config = dict(
    head_dim=64,
    hidden_act='swiglu',
    init_std_qkv=0.0232,
    max_seq_len=512,
)
Each number is 128 + 24 x the weight over the matrix's rms, rounded and kept within 0 to 255. Layers, rows and columns count from 0. Numbers have three digits each.

# gate: layer 9 MLP gate, 704x256, rms 0.14, rows 50-67, columns 0-255
# up: layer 9 MLP up, 704x256, rms 0.137, rows 50-67, columns 0-255
# down: layer 9 MLP down (transposed), 704x256, rms 0.127, rows 50-67, columns 0-255
gate50:121154138119101096146102120116101123136107104114096155134157118122149156096139136107139145125115084132142165120112131144134143119106136159111131118117189116128117089142092159153090118091146129122130104140127114142127096115131086125155114129087105116158185120111121154132131125153098127137094154107133115129153150173118101115129133129146133111161150145150156147149173122103122141092115115146138131119118138123129138152143167133170104135138106110170136117122146108135090090121093104100135119107135156127140168097125119167119158117120109127114123145117137131151153119129145122149143115133105123114115096083151163126152152142133132115141128102116116160169104115132108136143179139151153107145098149126135119125149105120120117150136081139132152092156100116156132124097125122
up50:148125142123110108109133077148110171099127080117078152125101138121164113076147129099160144127113111180148170136112125136130151177118068159140133134140176092095136094162103150143123155156182113143128124107126107124115111091095110151132132122141122150127154116122125121118149080145124146129106173119153143127160114171151120108156155108171101106118134167142161152124165116131114112093131159115132137155133129118131117154148131149156133138104123159123155138122111133118115078130123122118105087134123156110119146094089119148130138119147084131151188131151149154145137132164141141130126142157128115123142120098172160132139182153100134127128073100135120142155104080140112136146152133138131155123073128141143138139095136102113165128112118163151132106132126133142129143094117110
down50:144114123165119139130125126156166086103121110148129137116047115126132162094130109104124137126147131150143147113138113118095125179080114118154102142135148134076143099088115138167119148151128070134143148092122139102123134126132118140106123157131102169114104117106110159160129112165124138141094141076149092128133104156123084101143128157148116103119108145113126134090146130155124122107093170119120097145128133138167113117124093183104155137132150126081167115149131153128139101116083167156148115121156133104126127109145141141151152111127139151153205111125125125149130169142150153140098120160112170144069161123128127122119166176089155137145126118119115091111139127112110130191119174141114135128119131141143152131097077113111086133144131167148117098122128144160123086093131084
gate51:109113151139138105112139153114150086099132153152137151165134152128147142105113115138138120135126146153110113113145101102132147137109116136158132119124111129145130119122158126084128138188144102166132101105125116138137094116155128125133148101117159129149110127148110141107092110133135121153122130133135133112147160144156127113135091081148104093099100140151160129090136117142110079137150107143126167135131121103117155119161141140137130104112137090121117137120127124114118182122161110138110103133134132153160174135131142135119133055115137111078119165121095156135148089139109145138123105092102157136141172161103114106110106149124116146111052137121100120129113157159130129115131131126121094198120125153129158144119137123124133124114164120140150114101123073127124118117143128
up51:149103128128136138132129102144109126090102152154124158131094159154167134101136140116118103145130075106123091112122137138110138139108106142140116098114158138109145128152152111147138135133130163127133117105121130135109166116086161095099126134093099134119169158086117114116108168129127142136103122142186143123130109138118134109132124145126099128115183078114107103148158101114107133134135123119137120126109118116127092176118114085101101116154125102130142139146166138130172100134161089151127105130137109121118111138158087133133119131163121119115085104120124130155128126120114163126120115114101108143135111137102111128151155111150118119171173100125153122125153158144118121158131133120113103137137138137122122160083096115147144097097126105138131090158124184116127127152113118
down51:119125164167153154150095145139102145149118143107122095093126105115122088150134127133148112137097106146164116124149137161165115125096099150116105094109129121119103090129149148167134159139099130064171144099129094142117164119161154086123119121154128126141132147132167126154162135139091180171158092107186145170144104099090116116114182155106127171152139120129134175119119130090107141130151109150127127120098157166137137130154109098162102139128131139115119156132113163124124085123133094135151127113110144145104125096082088144162151158169112114134097117126145150143148144120140143089133108141077117142111105082146117132123159128142084147135133110073136174069146120106104117106144133097106129103144147134156136144109119143100161125110143147092098138170150142088127096111122173
gate52:115146083115106148092130122122122055126168152159151105108142130115080129125142125139114132154121137133116144114142130103141120181149131141131092146082169199107133108104183148157129090129142149119118115115121142146168131156129120117181133143113109092121094170146117109080121105094126124170135107114133131125115125146135138133131109145152122121082137110131124124152142143095161136129184091142157123166115179157096162109117140099139150117145138151093152137109119124132133150092117165141124129113108163127113125102120162130123148088135127172165064101106124128154103105092127111160135124117103120148102132157127177123173105097122114126135180104110092085150093172127133141154111175153166094129157082137135140123104107138108121112091155103160159148147110137164146150118103111
up52:120122085117140099115131144154111120094078150148114192120160104116127147160144141123121111148154142138088128132101125118164122148130154140135123099127119096136152084156129134084140064127116142099153084127114156103178107090149115171144155156109126170175118128110172154095135136146123119175157121110174140161185113111135169106105125136090104093112114161187153136111151105113123114143130103120120117132146119126117171139099094125112114159105121111130128138153126133134112122116146123069150128168121114122129133157109117155114069142126134148085142104153126092117182136148073095125107124116141127123146128135092117152113161184130103119130115115116157108126135129116151133148125120135119158187141161117120093085175118147140109135100186129123142092098111109070127136124118142
down52:117123088133115148151139097119125107119162152150155137123140163127155125122127132079100166137152079168122153135139082146172148116125115108101138135095132103131122130083166158113118085143115134152125118107128147099123120145082068132142166154110139175153120149119072175079148093182118134113099113149146174114122121102099112149108140140114086129130124159141169161117144119111097119141138118138110147157165086103121120151096131140136162104148154083079113168130137102158147141157102123154140118157138140171140099150178160127141093077134153108137082142120136134084135124157097136117099107137166112135118147130094114155141139135082143108139111189168122137154126121132103135154098177156154125097132086119164115117131104140140129175128155170090136084135111138116092127143091153
gate53:122141140142073101107123164087136152158120131120116115093177157151127137102126150134151129174145119152121133139126151101155104110173113121132122096167144082116166123136128145098111122137121114166153139135136113156119116134111131158134109108164109158118134129164148122125141156136181112103163135111094133064116103131115160108147127111137109170161143121092134099120118144120128106133148119111082112093118126122117134125142089133097101139136119093147125100112140134118151110131129117098113123091116147133146138147117113129137105157148125134113117115121128120126118107137104124138123144147131104115128114168171154114126119152165105086141118156093146165127123138150161129118112134112130129106129153095143143112091111102130102150108089121124140152129121114086147169114097141
up53:133092127147140088148144101149129136092178102154111145139145119141131098179118132144141120113111111122138109114144110132113141103090146132150149140102164141120126125134135101116143106140142152125120101138099119124135157135141139124165171183113140106118133163143104130158090098116114178155099152143126111161123155149110128149094123125100134131109116145140112192140156142113117128141130132097167135142134123140095137116145165150134161116153140158108126103152112122106114154141112130130136119144134099091154110090121149138092115116118121136139149107125093144125158157128127136094119122085116161111137151102111107116118156141125124176125153155138101081131137139115135147128170126105157142121138085183136126173160132147124121119133134125146093132098101163142125116141146110
down53:157090141081127127154149129100172131150142143105114138111145161136093144139113147156171130132130111140133095128124157121111136130123112114139148145134134148070143124129114090120145109120158140130142112111124118144133141114126117150178126142109114115111164149159142147182083186126094114143127136139147135164146109152112129140092189147077148101102138151113120153141112125089111132117154164104126134116142146121141134143127153141131139116129102154145124103123138171178142133133153102148132131131128114130118106167138139124105102134119163125092102107139091107117116121134103128149094113099097139134153117098151170109145136068141141128089177164109150101098132109120114089113168137107144113093125162164130080172128096115137141167161138113116137112115115102140126101146092123
gate54:122106144153143114067156173134133179159150144182103129112110141132130149092137133079123098128150183140124150143109139112132143141095142136154126171147137138144148113119114097142161123152111123135078147120122116091129111131114089132140123150128120145116117143106128158111131117162130112107098127127123116132122134129147180168153112158137147162132086114168107115125150149144142117121113128172081095059126111140131106130123125152095137170133187135115144139114096146150143132132155180139086163150131126121133144160150141138095134104102104121154102138117156115137174112144116117151123126103116134142126135148163113125127119109151167147104146171122084130103119095131119111124138156182130154118138130143142109159154103116088123135128124118089155159133107102143129170131123135
up54:079100136171147140102133172137107166093152115149125128154134109098102127114124121083121139173139154110140126123130150142135145141092161151153101125141147129158130160157144120114129119134135110137110167129112129092136121099142160187133125110144142155104105150100130136100139137148148119143087162128141112106126125099113103151149134149138136126155111115207130121123162172159152127079137109165090134105135135129131137165153126149111152129119103127104174130141100086136124152148109143132174163137171089116142158137164148108118177094093137089129110156109130092096180120175124095142081128100123086128159151112153146117110081081132193167105141141144086081097147120135120097115157148142121158115168139147161154127135128114115123120169107137082162120179108088129122140117131083
down54:096185127135143136137157100110133084089082150167150137110089116123135109142144136130145119149144097087153136112101161073172122139154127150140161093088110136139111063115114150072149123099130120132104139102116135129121088166162110163154149129125178084120125094114105136130148149099125149100146140102123100083120121138088129111130119137123143112129079135111112157138083112138175107132157096079124114112147109133145163122158143146128133148122145097136133124096175095099177135137106163159094112125138107148149159104145127120152112163138122163117120130131157127130175142137130147080111134121072078150111115140138135111132160086156160143137132121132062112151117138161173095125130105098119107111150095135109157098149152126113136152135144153136150078164088132085133147132128195
gate55:151160123182098136137111116135083160103104093087153181097140111107117120118128139118170128131155132095143161163128101134128124120140106110113115126105174099103120117112125095103120086128119091101137127145140144110105184118169140135183059140127139125134159157157151149118126152126126090164122109097104133126130127137132146148106134153133114087118125138158154102143109121130116119163188113110155149134128134116125149137146145173088156163153103178139107148122122095145141129093144121168180127117125107104137131133115103116158162139165129092095160131122115103121107088153106129145142128136162106131167118113130161150160118148113096094135198118114144143130119117093099185119123105126150126101113166167104087100137170137140151162104160115086145123139089114140118122097123130
up55:088160100186082111147121147156139125145131101143114118097147103128117119141116177130127147117167126119129094155160078109140137132094143121128102150166162140116135116153118097111123119101140153119143144112141111118111127128143137123179100144116134148130179106169130090123105134165088119098136114046105132113175131140122162163142126151152145094121122124085099146128075111141154120127175151123131174141118119147131145147122141160111148117081102143116123122155117156117120121091136118178141100090137101124130205112074128167121146166140094127124145125130128110103113086144138158124158154126153126139177154089109136147182076164152135122145158117104108115125112165120119149097107090086167125108103135165132121138122173131160129174149109120112143125112106131134137095076167157
down55:112115130106128131140121174177106102128103157146133134080118156151118150091114169107084123161140148143113113131118135116142110097131118104110179117113131144189117120126131111136162172107109145117117127147098147125093164152146161120113103107119178163111130120156145133104139113150143165093122147118132111123134142060135110129148112114124139130144080139107131179152111127126114113107120131157158099106129085134158114138107136123125101114119134109086107122136184132132069066141142152110159121097128156118112102117123145163125115130099123132074141119157120127145132149093099138107137116143123176152111146126096144149147130185124122134133093111154124099117125067150100129146123125139125109146191123112170139132107133096071134115147125126120106146111133176110110152111140117
gate56:098129121101134158129132167162126159161152112139121123123115115119116136142118121098144102125110128170119136153116129121075132111107114094155138143119114151105126119121049139081153107123125142134123131138110111150071172113104073162126126156140122127162095174112184134123162124105147119092138144116113104146088134171089127139135125094127093130142174098130095151134119161164143108108126134074132110119104125139142160088094132113115084126171090102145117114127151168109135138124158138095152138115106116094125115086143124122119131126144127136185108107132168144135126103083133086157157167149089132122172137075117154144097148098106103110126142139131140123102114138128134126148108100178086126137108163170124160110140139132142104145157127104137125124138104175081168164118110141
up56:139102133147123148143129151119127136109134078179147107131118118100164143172140119136134105095142140161097104101149126046103150148118175170107127137110182108122076151126123109131129166118130155127132158101104148158098131090133082117140105128117120131126122143128156138166149137155169140084114136107118135123112118139167159113106145131122086122108151179111167131098125095163109100157132115143145111153145163111107098103125093121111122108111103152125131119078151133127155129131126156088147101117128120130105128144140147146125137136152084092127117120084136128116146116124106139107123164090122175128099142114125140096126138142130164088108149092097109134135105085120161143123101149153106128109184146111114173141109113111128168118145127114139155092129150133168148139152148152
down56:121150097122156150108118174136123091141093106098103124116151132150118138111117089148138166096153136097103132086120147165135114135125145129124144098167159168130134104136140165122122146125097131097120149142058125183141124108096136166117110135140132118145106166138133103117119128104133092100118130129143103124188157153126132103161107129144114094152129103129102158128101129153138153151139097118109124136181163166155165133112121136102119130124078105126133126143132159135121154084136155134125125070116112130182189148131091135146094133112102120147123111152150121158128158139109148150132154118131105113141094100121102119105137119083132173111179135105074129119090149141132127133129118130139123163124115151127156161165146121125130150110110142170101142127123103166173146106115136
gate57:102114114123114138080118150117148143150153162127093152149119096165163116138124184116175161145099180075118164094132107159124107146171115127122093113130116114155101169137117136175150119135119116115163134127166129097092137099145155141118142128133149142158172118146132130108098119132123140159112098119158126071128111170130117110105081142123140131123112112150104134112160158152084104117134165119130140134110121120105128168111097174112146081106102158130141144101156125101108123140146144156131139105176137110093125121162125163111128118128106098132146151133134126128083107099146143113158139114119112125127093115153151164115118145138159163136109130135125127129121116121132143144138119170102113150117155134081110107125174129102124167099116157136117133132127121143083155120112102
up57:117136126117152088140143105071132078083117167140127121113141134075131083129147114127133117117130084132137103148133154100158145124098138086157187163131144148149147102164132132119087139096109111099123144154079152141141132147102081115131098098131154109100107116120117141143071148146161113112112176128105145146100117110096144115159152126152143115122136127123143074146107129143099145131114135121152141131124115138141137107133134101119150142171134097131118158138101118122158153090084131144099138138089140146168115116104109113143110140095150122100135085143125098102158178148168122126135118114105169128159149138105084098186156138134112149112164084118101129130144119186107121156130152120123169101103117087156149167114101143158132122127135082058085144123129141124167136156161104
down57:144127130155135126127137129131118161141118147168187133154113146115098132149159163109111137130157094080133119161127123120134111169130114143148122122138072139144118073118135163128089157089103147130117180126107132157154137129115151172154197153133148181129132136133098112122120157096128140122116099127156114102163100115093101131092146136151123093157145103164140102123164120127098149139140132175169131129163134101155153129167108128123112122139188129118164147129094143076133137147135126170106120142135110114082150159139155152140159118112122129107149124138136162154153123114134110105096167145126114134096085143142103162153112102091139145105096158146157109146116118108101096088107122107142122119131160217157142123142090099092139154144155118148142133154131112089127129156091118
gate58:115138075094084099137112099122103060145116175132141136131127128134151128198179146115142158145180109078135145084112152105122155114090113158134147124135171140159138157185112152098107130122098138111152110146163093132111143149123099128109146136105148174083094151129136162118151111150145121224135088111158111106126132109143125134128122115130098156166109133117106126140176151112128153117162124155100126118121081106097118147128131106079117106131148093113123111121123122107139109167120124117091131172134082139132101163148087157140108084147125129147104129094108113112115081078135130134113148138101066142125087137097141112118114121119113159094145132086166111166106114087147157090127130112116097070141107134139164087133143147157112112130098102128137126118136094101130143144092143
up58:102093198143115111088146105177097192139130074111136132120150172143103138117127126146152146131085166161129097161080155140136144060157156134080134188060155136132113116152130101159165165154155138128092111096141160119149174063115126129150123106132107094157116121170140136133113111112119112115173151144071145155146130129130100126148106129100124158117117101157138148123129161125127112103108140134158153134156145157120093147142098140122123090179109123165130126155129152118196141127112164114133121104129158110131132120121195101135149136138126094161127119130124105132170169152123134107095107130126186129114161108158156149123146104100083077138114156142141142088169114145103116157142139136138133165139130141115072126151137156115129148194123070145109141180113147112113151112155151
down58:095115128099154092148155157110152116115123106150123102104125104135101126117089151148116124150154137165118167163147150132150154132089126133127115134113117084130131147148110067135115142080132124148127122144146133174130114150140113154153143124103137065160151112128122099141145175117123132117151134119134160122129111116149129132133098145140132108101128153186127114148107143130096096143110100150140168179099139094145130133139113134163138114144127165141097177103101087142123172082141142121156102121137094155127127130134142165114113152136113115172108161153122134131128124115138121130130132118147126115119169129130171110128086106100114166141140177130154126136137136122154151088152107109177129090095153106117128163111124128162146139065144111110105148125107102165107129160101103
gate59:151134096163157092109141149090131096174172168105183109121124104125121119160112134152120140039144130143151106092132108160148084138102119144083151120137152093121154129137134139087126155115124112139138127140121105151119094136108125168093120132130105144120162126109082057119119148119136153147121117147123141090157088163137138121158181116106135127145107155119119164154131100146150144124129117150113135112122125139170157125081117151131103138137143188156129129125109134163142118122119100122081103128099135151111140107150107139122083087130082133150103096161151153132118083131088163156125112119083127157120100181136139116161104167139108116109139093113106151142179138166131153114182169144137080087124124125157177099102123142134118141149049143108107124109138138147120133124172136
up59:151129118107119122137160156105081108150141168077138111102154112126135117141082106159121108093126136117149112131101120153112116170088136132100132128139157109130066140133120108087102130103130118126129134131162127130131083139124175162124144125097121192119140120125110074090109167077114141141119117172139075103136125139128095123155159148126142157155113145113105118157130143120142178169127096147094165140097152158141122146129115130117157101096144142110119172169140152164140133123128086135119181155128125117133110114117079122145150091145105184195168096115128135104147092105125138130091132148141091124136070126135152097104125163149140160087142108105107164124138135148172114135165133142115096126128165122168208128100139164136120129141080161135109141114141136156129157131121109
down59:128119094146140152119103094127121133104094133059126138157108151146128145164165135156073140096139175116141143123116098109151097109140119131125133103127169093111071133129116134098086108122090166133133103160191122102134126131140184130112160136120156133096140129124103098133117122137096093115097091136172115139116152133137142117155115132134101134115134085085141151084119138136123110160109122119140148153152149165120070174139101129132131119133101176127164123155108129142149108103088085146139116174124141133172163148122091114137111088115087142149133127155107141130137136151129132136149128133121146100114115154126157086119103164137103151163136124156117084129127123155117149137092099138126130113143147136124165137114136117161144138176113113138117103130169138113154141151119124
gate60:117156142139155144144118162115141120112146199132139083115119103121106124117178128096136126090136150146139150115137185100130152106139155133131114120133139085113139126125137134150132136126132114121113138147099104124120100117131109145127166120130105110113157108147133142152141106124157107092109126087138133141114169135188135133088152145150095147118105134123105137089107097104090119127147108091125104102150138147123149104168158150116134115121086126118170135135115135149133111102113139122139116127111166150111123141091093151142109119112140144124145118145099174149150138153182122131117114129179121119106103161103135159100144163181118095155128127150190153148105129145113095115145135088157155129115160113116144101128085148096137125136125102136153162150188155116086149159153105
up60:080146102101096131136139122161120158146147158116138144127100088130119125135131115169117143119125156116131123189120111123123147104162085105148128120110166095143120153146142094143131133149163140145183165124122163160111063121138143120099080120144168144134163108120151136175106102149154114143127141135170159142153099140122131091152123159118179109114119146133112140125126152112123137108105135156146127103193109130132083131142141120111176133127110103132102132079074147107085145119113094143153123120173134122134165157115150146135090131136118115149102142156126142116108152140142107109164138122105144129119100114138150128093109113111106100134121107125132123126122097102166128131167156163113100130118123101146127114149122109134092146148140098151161131165122109124113142172130109
down60:115148126135147072140084151116134108170151147167156139134138116117150110101158138155079122137157135125159094161094120130124165154151182091123164108171146126150105141128071129126130132101176151107081131103128119147145115138142114129155097122146147137122150126117076118140147152135115077116101141128136084170086116154127105147115105142168177117114134133174130084108143102133184119103121143158140121182115098131140152153143116083144116131110156115105158115136133151144115134118123128109155104108122096123099133133192068115140172135131135166169129143151121102157142140104140163152107127099127126122147093114132126106159150138163128101106156133150137146131128136157147116131164144136114155117115148110086099091132119073105124140116102120171130161145112141107118179115104062
gate61:127126098084124126139123176146107109175157153164145120145107100169107122136188135117098121076107085114124131165166125197134146131140161089174094116141065123117156160091062081100093128129136170088121128132117147120091112104143091118113148139155151089122138099143116157085098133100125111119171150123149108200149130079110127137126157075138121122148147163157160083152151095160080143107159120153112098135165084052136153069133142101091123113105104091091143104135093109147074134130140156127153153082140133159115117093125190088070104133111166107180113100122169128137090156129139167148137099171143096079146115122131162134148102181137097184087083110086135178143105119132101142164156141131128134133114133064159109124125126106120158102086124140161129146151144105101166087168127169
up61:123135112152129118140149115138073123073152138143099168130113172133169131122086122098112160127099145104109066143108089103088169107119142156122184104082154138090102133112152133121106095107112149129157126114126147150129143186128156124106057152100144127158131104140134120159140114127137166159141099125139171093132162103155109115128072131074149111108119135107129114112110141129134146149140135062148101170128158145122141106138115128157113133145131167110104127127143185125179081145100090144177163092112089113118096147088086168116128186141107189084136111151070109102146109128112101114135103139146111088089162134062143119103092097142168125114117123163172079138140136098083115078151106146107106103124136161159140103164139101074157105137143099114160141134111115160134100114132133
down61:110148128089120103133131144127130114141101116137131140143166123142102132143099085122138141154146073184146102102136145114124184123183104143110220166149107102186139118146104190112139110126122105133151119081161129113099091152155135163118146147107113147141115089137151104182150118156129123159111107140162171104144091095148143119131124093123130140134145145152156137144126118141095146134132153098112101126174106145160133140178128108139113078123128123120111156114159130137138098108124139086104118142094148095132141099086148157129158142108116126115172115111123135127115150140177134146119136100085112087124170110190122187104131126173138128138153139102098081143136144135096143149138133139080121122138113104100139124191156103120117138155168125094126119139149156137146152107152099
gate62:122131070103166135151163106172155108156114140131124141121178104108176145133118117092125100122140136096154090154114132152135124097169171134155119094140158123152120111159156115142128131117152115096131092124129149154084127156090140117126137119146099102195134102099122123090135174094146140130124107118144138128124175160113106107114105132182136145119117188114140095102103123153179157140117138140159162117138181144133138103142168147131094146139151096141105132112144107091123108106104093124139087147109143118141108169118117138109119104111105144154124112143153134142140142149107103113149123157106125135141091114173131168121144094115111131111114134122148129084152124120122145081136118127134144116138140137142116125133124100096128094082153134117114096107126159139134156158155148
up62:089132086137109100129096167151153158122134125152107159129133126111157148144101104104118149093096098127187094119119143112094102128145126155149105119138164151147104126112131080124146123129130121084126098089156125091086110146057147142086150120128118118160141129121134123109128180162133129125154137120128143123108137124153106152100110147133117158123129142119129123079104135141143130151100101151161113111121143160135176160149148131122101160140127103168114146106170114115122120138115083116111109118103108121174090171115134082122105105097134083137099102117137154059098130164127115142127141135141107168127124075108113134124119082126099141143117136153160104107100134143118152076137175109130117169103165138108148133137106127125129128132115139096097114129124113138118169173124114
down62:162091084102138104105113155182140138098111142094105152121125143100117096140091138102117109163124123123106112120126136137117112080155132170131126127105109091172154137139097108103181122141135132103126119159098150129117148123087115130146168118083136091127160100070119128072186156163150121124087113180147105133111138097120099123124130127178087199136114113085121112087123142141171145157073107124099135123131111189116117097148157122137112118104139144147107133109162149151119161133095114151119101159166105126132160137101102143146100109106132156136133116087149121139138142153081098127142097117156136198150117095111141097120162098094134114090140151137143117113156126112090164097120107118109121165125092118137147113151160117100147153072125119122169127150158127101132145120146150
gate63:163099080132127102119142120151082144168148113128117143105119179119113108147115171109117134166160121118138133123120127156129122134145094108123131088087112122112160140140149153103134104160122109185164144124127141161153175163138121088159112102117125133102115138147134136138132138100123159138138115136122124146122125059136138097135102135132175115090133164099140152163107117139096150132121169142150138111117114145133165144087148152132127125153149117123166158141165095142185103111139113155094111122112122111155107116125178097144105088182142139128158153121109126134089071121104182140149134116107173109156149134132126154163116094143190168096126133068134130125116092187140209116101126134195103096091103126152120100080139160129111104120161160149136167155086083129131151103098158
up63:093143136113128138134099105146082090132155149150112114117126135128123162159122159118089089168148132150138114144074127132135142164129084100133158138146186143137140110117110145148152109122128080139143108139085098135120158143165083121164131150126085129116120072133174092116155182095112189085187126091123124192105144086168094139080127109107126168134122149132157141121117143170128094160089145161081113162150117125159156142136122101136098127149141138115157115126188134092134096143116147175092108134153112129151151146083143128103133138153164117163135144173146164112113092128136133173132117107146135095144123180143134129126144106132186091096154137108160130105127064172141148130159072094089158151150107109145142134094099179172157099114157086147138158082130125172192157115086110
down63:109090166085119100119146130110142174121130126124126106148095117100119125137115133149106136119126120139157145120115149104125125143110099141100125105143124146111142132122126103133123057138118126140112133120133094130121128111134091153152102168093130138116145151122141100137147147107148116125126104175123153103112106141160147148188118120130190115142128133235131116092126124132069158135155129141135181109172173119092147084147151151102135155145128098097114138144124157145119137114141073158141145142159130118091142126124140175139135117120129092120135172125126098109143116123118138106157102122172160168112130143106175143171154115114146198137154105157147119101145135146119174124131140180141141112083113140153124073139083140126149091135115094105120147121084140118071143107121158
gate64:105136119105104126114113129179144130103151133123155127131098159154098136083111111130092098120133087135144104146090112110139094104094127123139136134125135134142140130134103137114116124120125091138107145161132140123104137137149115174136153122128114082130126148113129173127146101134130129093080111149146148132117086130119099151141138101154153132161116140123171140111126137116162144136086108161128117087147117116138131120083114116119126157102154136160113201109070104118143082162081133145118137109134152092155127150082137146117110166121110120183071150155154149152082122104093125101160104135141139141144130114093132124174134113124125091143153100128161114131161099157147166115106111147142131153141129099117102119111153147127108156128130121121152141132143168131125096141147119
up64:104131115117114158145131101154137150112167124132135096149136142104103095103150088101128125133109122166115138148125110124177156124137172120145166138092148085123108142162095108138110105137149096138158111110144144141113149158114112095143160131132119126139133125116078141122099137152098147107146123144115149115115089099144119098071164108132094124153153126127134160107113098104121097140125110164105094100116098123140123135117081161112173132101145128120096165181117102127180137105135121160163166116129114120125104167096139153124136141114132108130104136156148114126142128144141139124179127125165115136110150131112146159122094061140155106131146084109134117143122126141099133159121099060164128119142120154124156177132138136100130116104092134156099131126126143136113088153150130
down64:119171075121108136114129109120155143098146143150145105145124157102118143104164134153130119159101089119126100095128109121186166114145113157155154148092126145120082136115107141155109133098164149146138057113100164129136153100123112120127097110148141107136152117133111140119130120132135149112132165160085073128106113171139128140177186108137161149146153157147141136093111132154134147114116105120074137095114130168090114129148111132142144128151104114169125137134132115154169126108116134150132131095130132096064172139115152139143131142103099163140108122118135105140124130123103126155138108139102150111162110090124164111098141049136114113106119069136137125130127149112152112197098132106151160119146086154139142144091137137092118135101127142123118154135153117114149060164111115
gate65:173145110083114114112116135128117127132116094132080135087113150140178095127116109123117153120136096107182096142174156101120088175142128133136126119131107136147123118119140125122159107132116110144126124168123059136108119102173139168139168137126110141150102153125103155139091112100140129118114107117122172155092118143154132161120143149127127128105150133183145120162158117126179132094107137141135133108133147117124145135134150156085128106099118112136139102159138122158158123163134139154133145164096099135164103101127158125114120105127113160128141140124100116141122130083154126139100114131140144121162154113142113117165171183100134143133134178113088151122142080145133112093142135150152136161121098148119110147119146099130144104141112133095146169150094104105081160071126096
up65:094135144141126156104121175107167147134109125107091116142107141159152071153119140126115109160145126106153095164126111078163130143134138124105123139143143161160141112101163135150139122138145121133161126168112154112140114067120156109169156123159118123103136116181160157133130105098129141107127108129144153095176090113119115166129100147110149167133100126111175137096078098139168114100080127109164113109107112079163099143148117161133141110138138117124142153128159186143126143129135085157153120129161132094080152116147107133152128084159138138124146120150118138139118113087116137159084144100153118125106109118107135137127106136176119112132123134141152180107142109096135118122129178093153138143101139096131145113096112118109148103137106145146131104107139132167133118154099111
down65:165150162122141108115152145135127090144079148116101116135158145099126133069095149126098122127086147099107104137138148131115134092109181142109158147141105138126093096138161153154149159085112100071126120098152129139098173156129103152155167148111153128116126160120071140133111067084132137116129095103125116176150156142122137133086132177091148159134164147152115134102099129147129134135181136133167131128154125149170107159157124109122129150106138132106187130142119139099115106144138168146127133126076115097153111143107131094121152114141111140116113172137146154146163105127130148116142111079121118132140120136139146122138121132103153134087084135100145102099168121166142118112115151115160130112096128138152110151174164132127147116098124098147132157127092129092114123154106134
gate66:107168155168147116106124099124102131111153143091128131153146126122092110133136152124167100158090137112137137140124124194091088110109151129106093145185145158147144101142159108148113152131115156138104113104120162116165129180096102110125147082083124100161114157125128146149088169158104142180171135136135131143157103129151105159104150110151132133183095139157095137103133121137113135196138158101109144106133141083128140177133109095155159117160092131190152107119154147122121107168132146141159147133122112159137121101165120148157163119102121103132125147123107102116114115138129160109132097159123111124138145134101132126107081152170122099107093092144123155077106124087097122120107125131151096151132125126149141127134133138100096104081125120136144121125147173120136116105103127
up66:158112146114137136140165116131154141160126136125109138150135115096118106121166113111138124144168111162134105142114139118131171122110079132153134094087140111104137150113133100170152130132109135102148130130093144149118093162129125102161082136134151142115117153108134110122169119132136120114100152145136133106151152123079169159132079121149119114093141114112157129166142123138131115122141130103150130153103157167141159137096117187127103131070103113118112081107121104146144139108149148121132153185152132099141101137125133161107122134140116104102119132126164132133129116077088062135142123137155131131118138092145094116144151130097123067146148121099105144144138163203156147143100142150126141156121138080151091120148114138125130122134111132089092172117102151146116136136153118
down66:125152138149106141129168135135104073105121114084153113141119175095087105172186139095130112138137151147140121122124127143154162128155138169100118127144115099132168110141137096122097174136118151107148140102100152143138138116102129143094120112129090152119150103130135105186145162126106172147140148102140162152124124145148131145142129122085121086172111145164131163128136135150116113141166139116118133136147100111131125144123126134168118093154151144136140165108119095122121121146135113118158097144125100163138153098097106102143176125120112132121143114123118093147124125129105121087131113123091143135152126168148115133148114143141198134139118138156148170138092091142115082136143172148128082155154112148052152085118151115105110121087127144157138149142150130118167119126128162
gate67:116141114148157142114080102169092113131124153096099141100140177125175120147175130106130156129133160138129154149105111108102094133071144109134170157135176149094165111127132134104137099127119113122129155122114097143132170123119149139133147137132124152087159137101136156130113136094128149118106108100128150123111111153165128135128133140143148131147139140152143094141164103138136131159125121117124117133132089130084179106166138138074122152117120135190151130142135125144161125181174126163111125115133153121127157114130190164095103139127101102135141102187090160156115145152137119126145138112120211130164137121129122141175127164129118135073120133149138137127132158181084121104146135132155166150118099055134165090151145118131131126101143129065070115129139096138117116116134114
up67:129135116137161107112095165080107116141159159098110138126080117122094117120111136097115150101143124132191122146105120119122100119161167130165148087126148128147162090184103133095107137171136127119126092114149123162140125088198153098096171100104147109126112134131143159111100069166106132103144087109148105109162098134194122146169074141124159110096110156182135132087148129133129099112127122140127134129137108095109124095128144160121112113136119129142131145136144152108139118153157111101122113179174119144143130138134155110128197147136092129144088099155155125116185105122102147122155155094141140124123155127133052118119164151098118140147166125131120114130094103096126103138139140140098105103134112116138161120088130129174164157111105095103091133153119143155178140119082145
down67:102146161141109122113133155150073158101089136140127131129155143140116125148126123101138162101176176114081154064108115131124136136116137104129123113157154110087133060100103121096137178093119110090111139128119127079140170126126155122116139145151136179134126080092138142173101122125122124182136119119101106137140118144130126136081125137105087136115106115119154126153173135166082107145156113145144112129109089124053162138157141127133095130144097116069140098141185111184119131143146127144115093113172138106112159122154132133116116113119116158093143123155168113185129114131154126135151113133113124143192105117119114110151111140109097126117141169118166111103136173119141137106139147109141143128107169112116091085119133127133125093120162096132115138098129129127173126118157088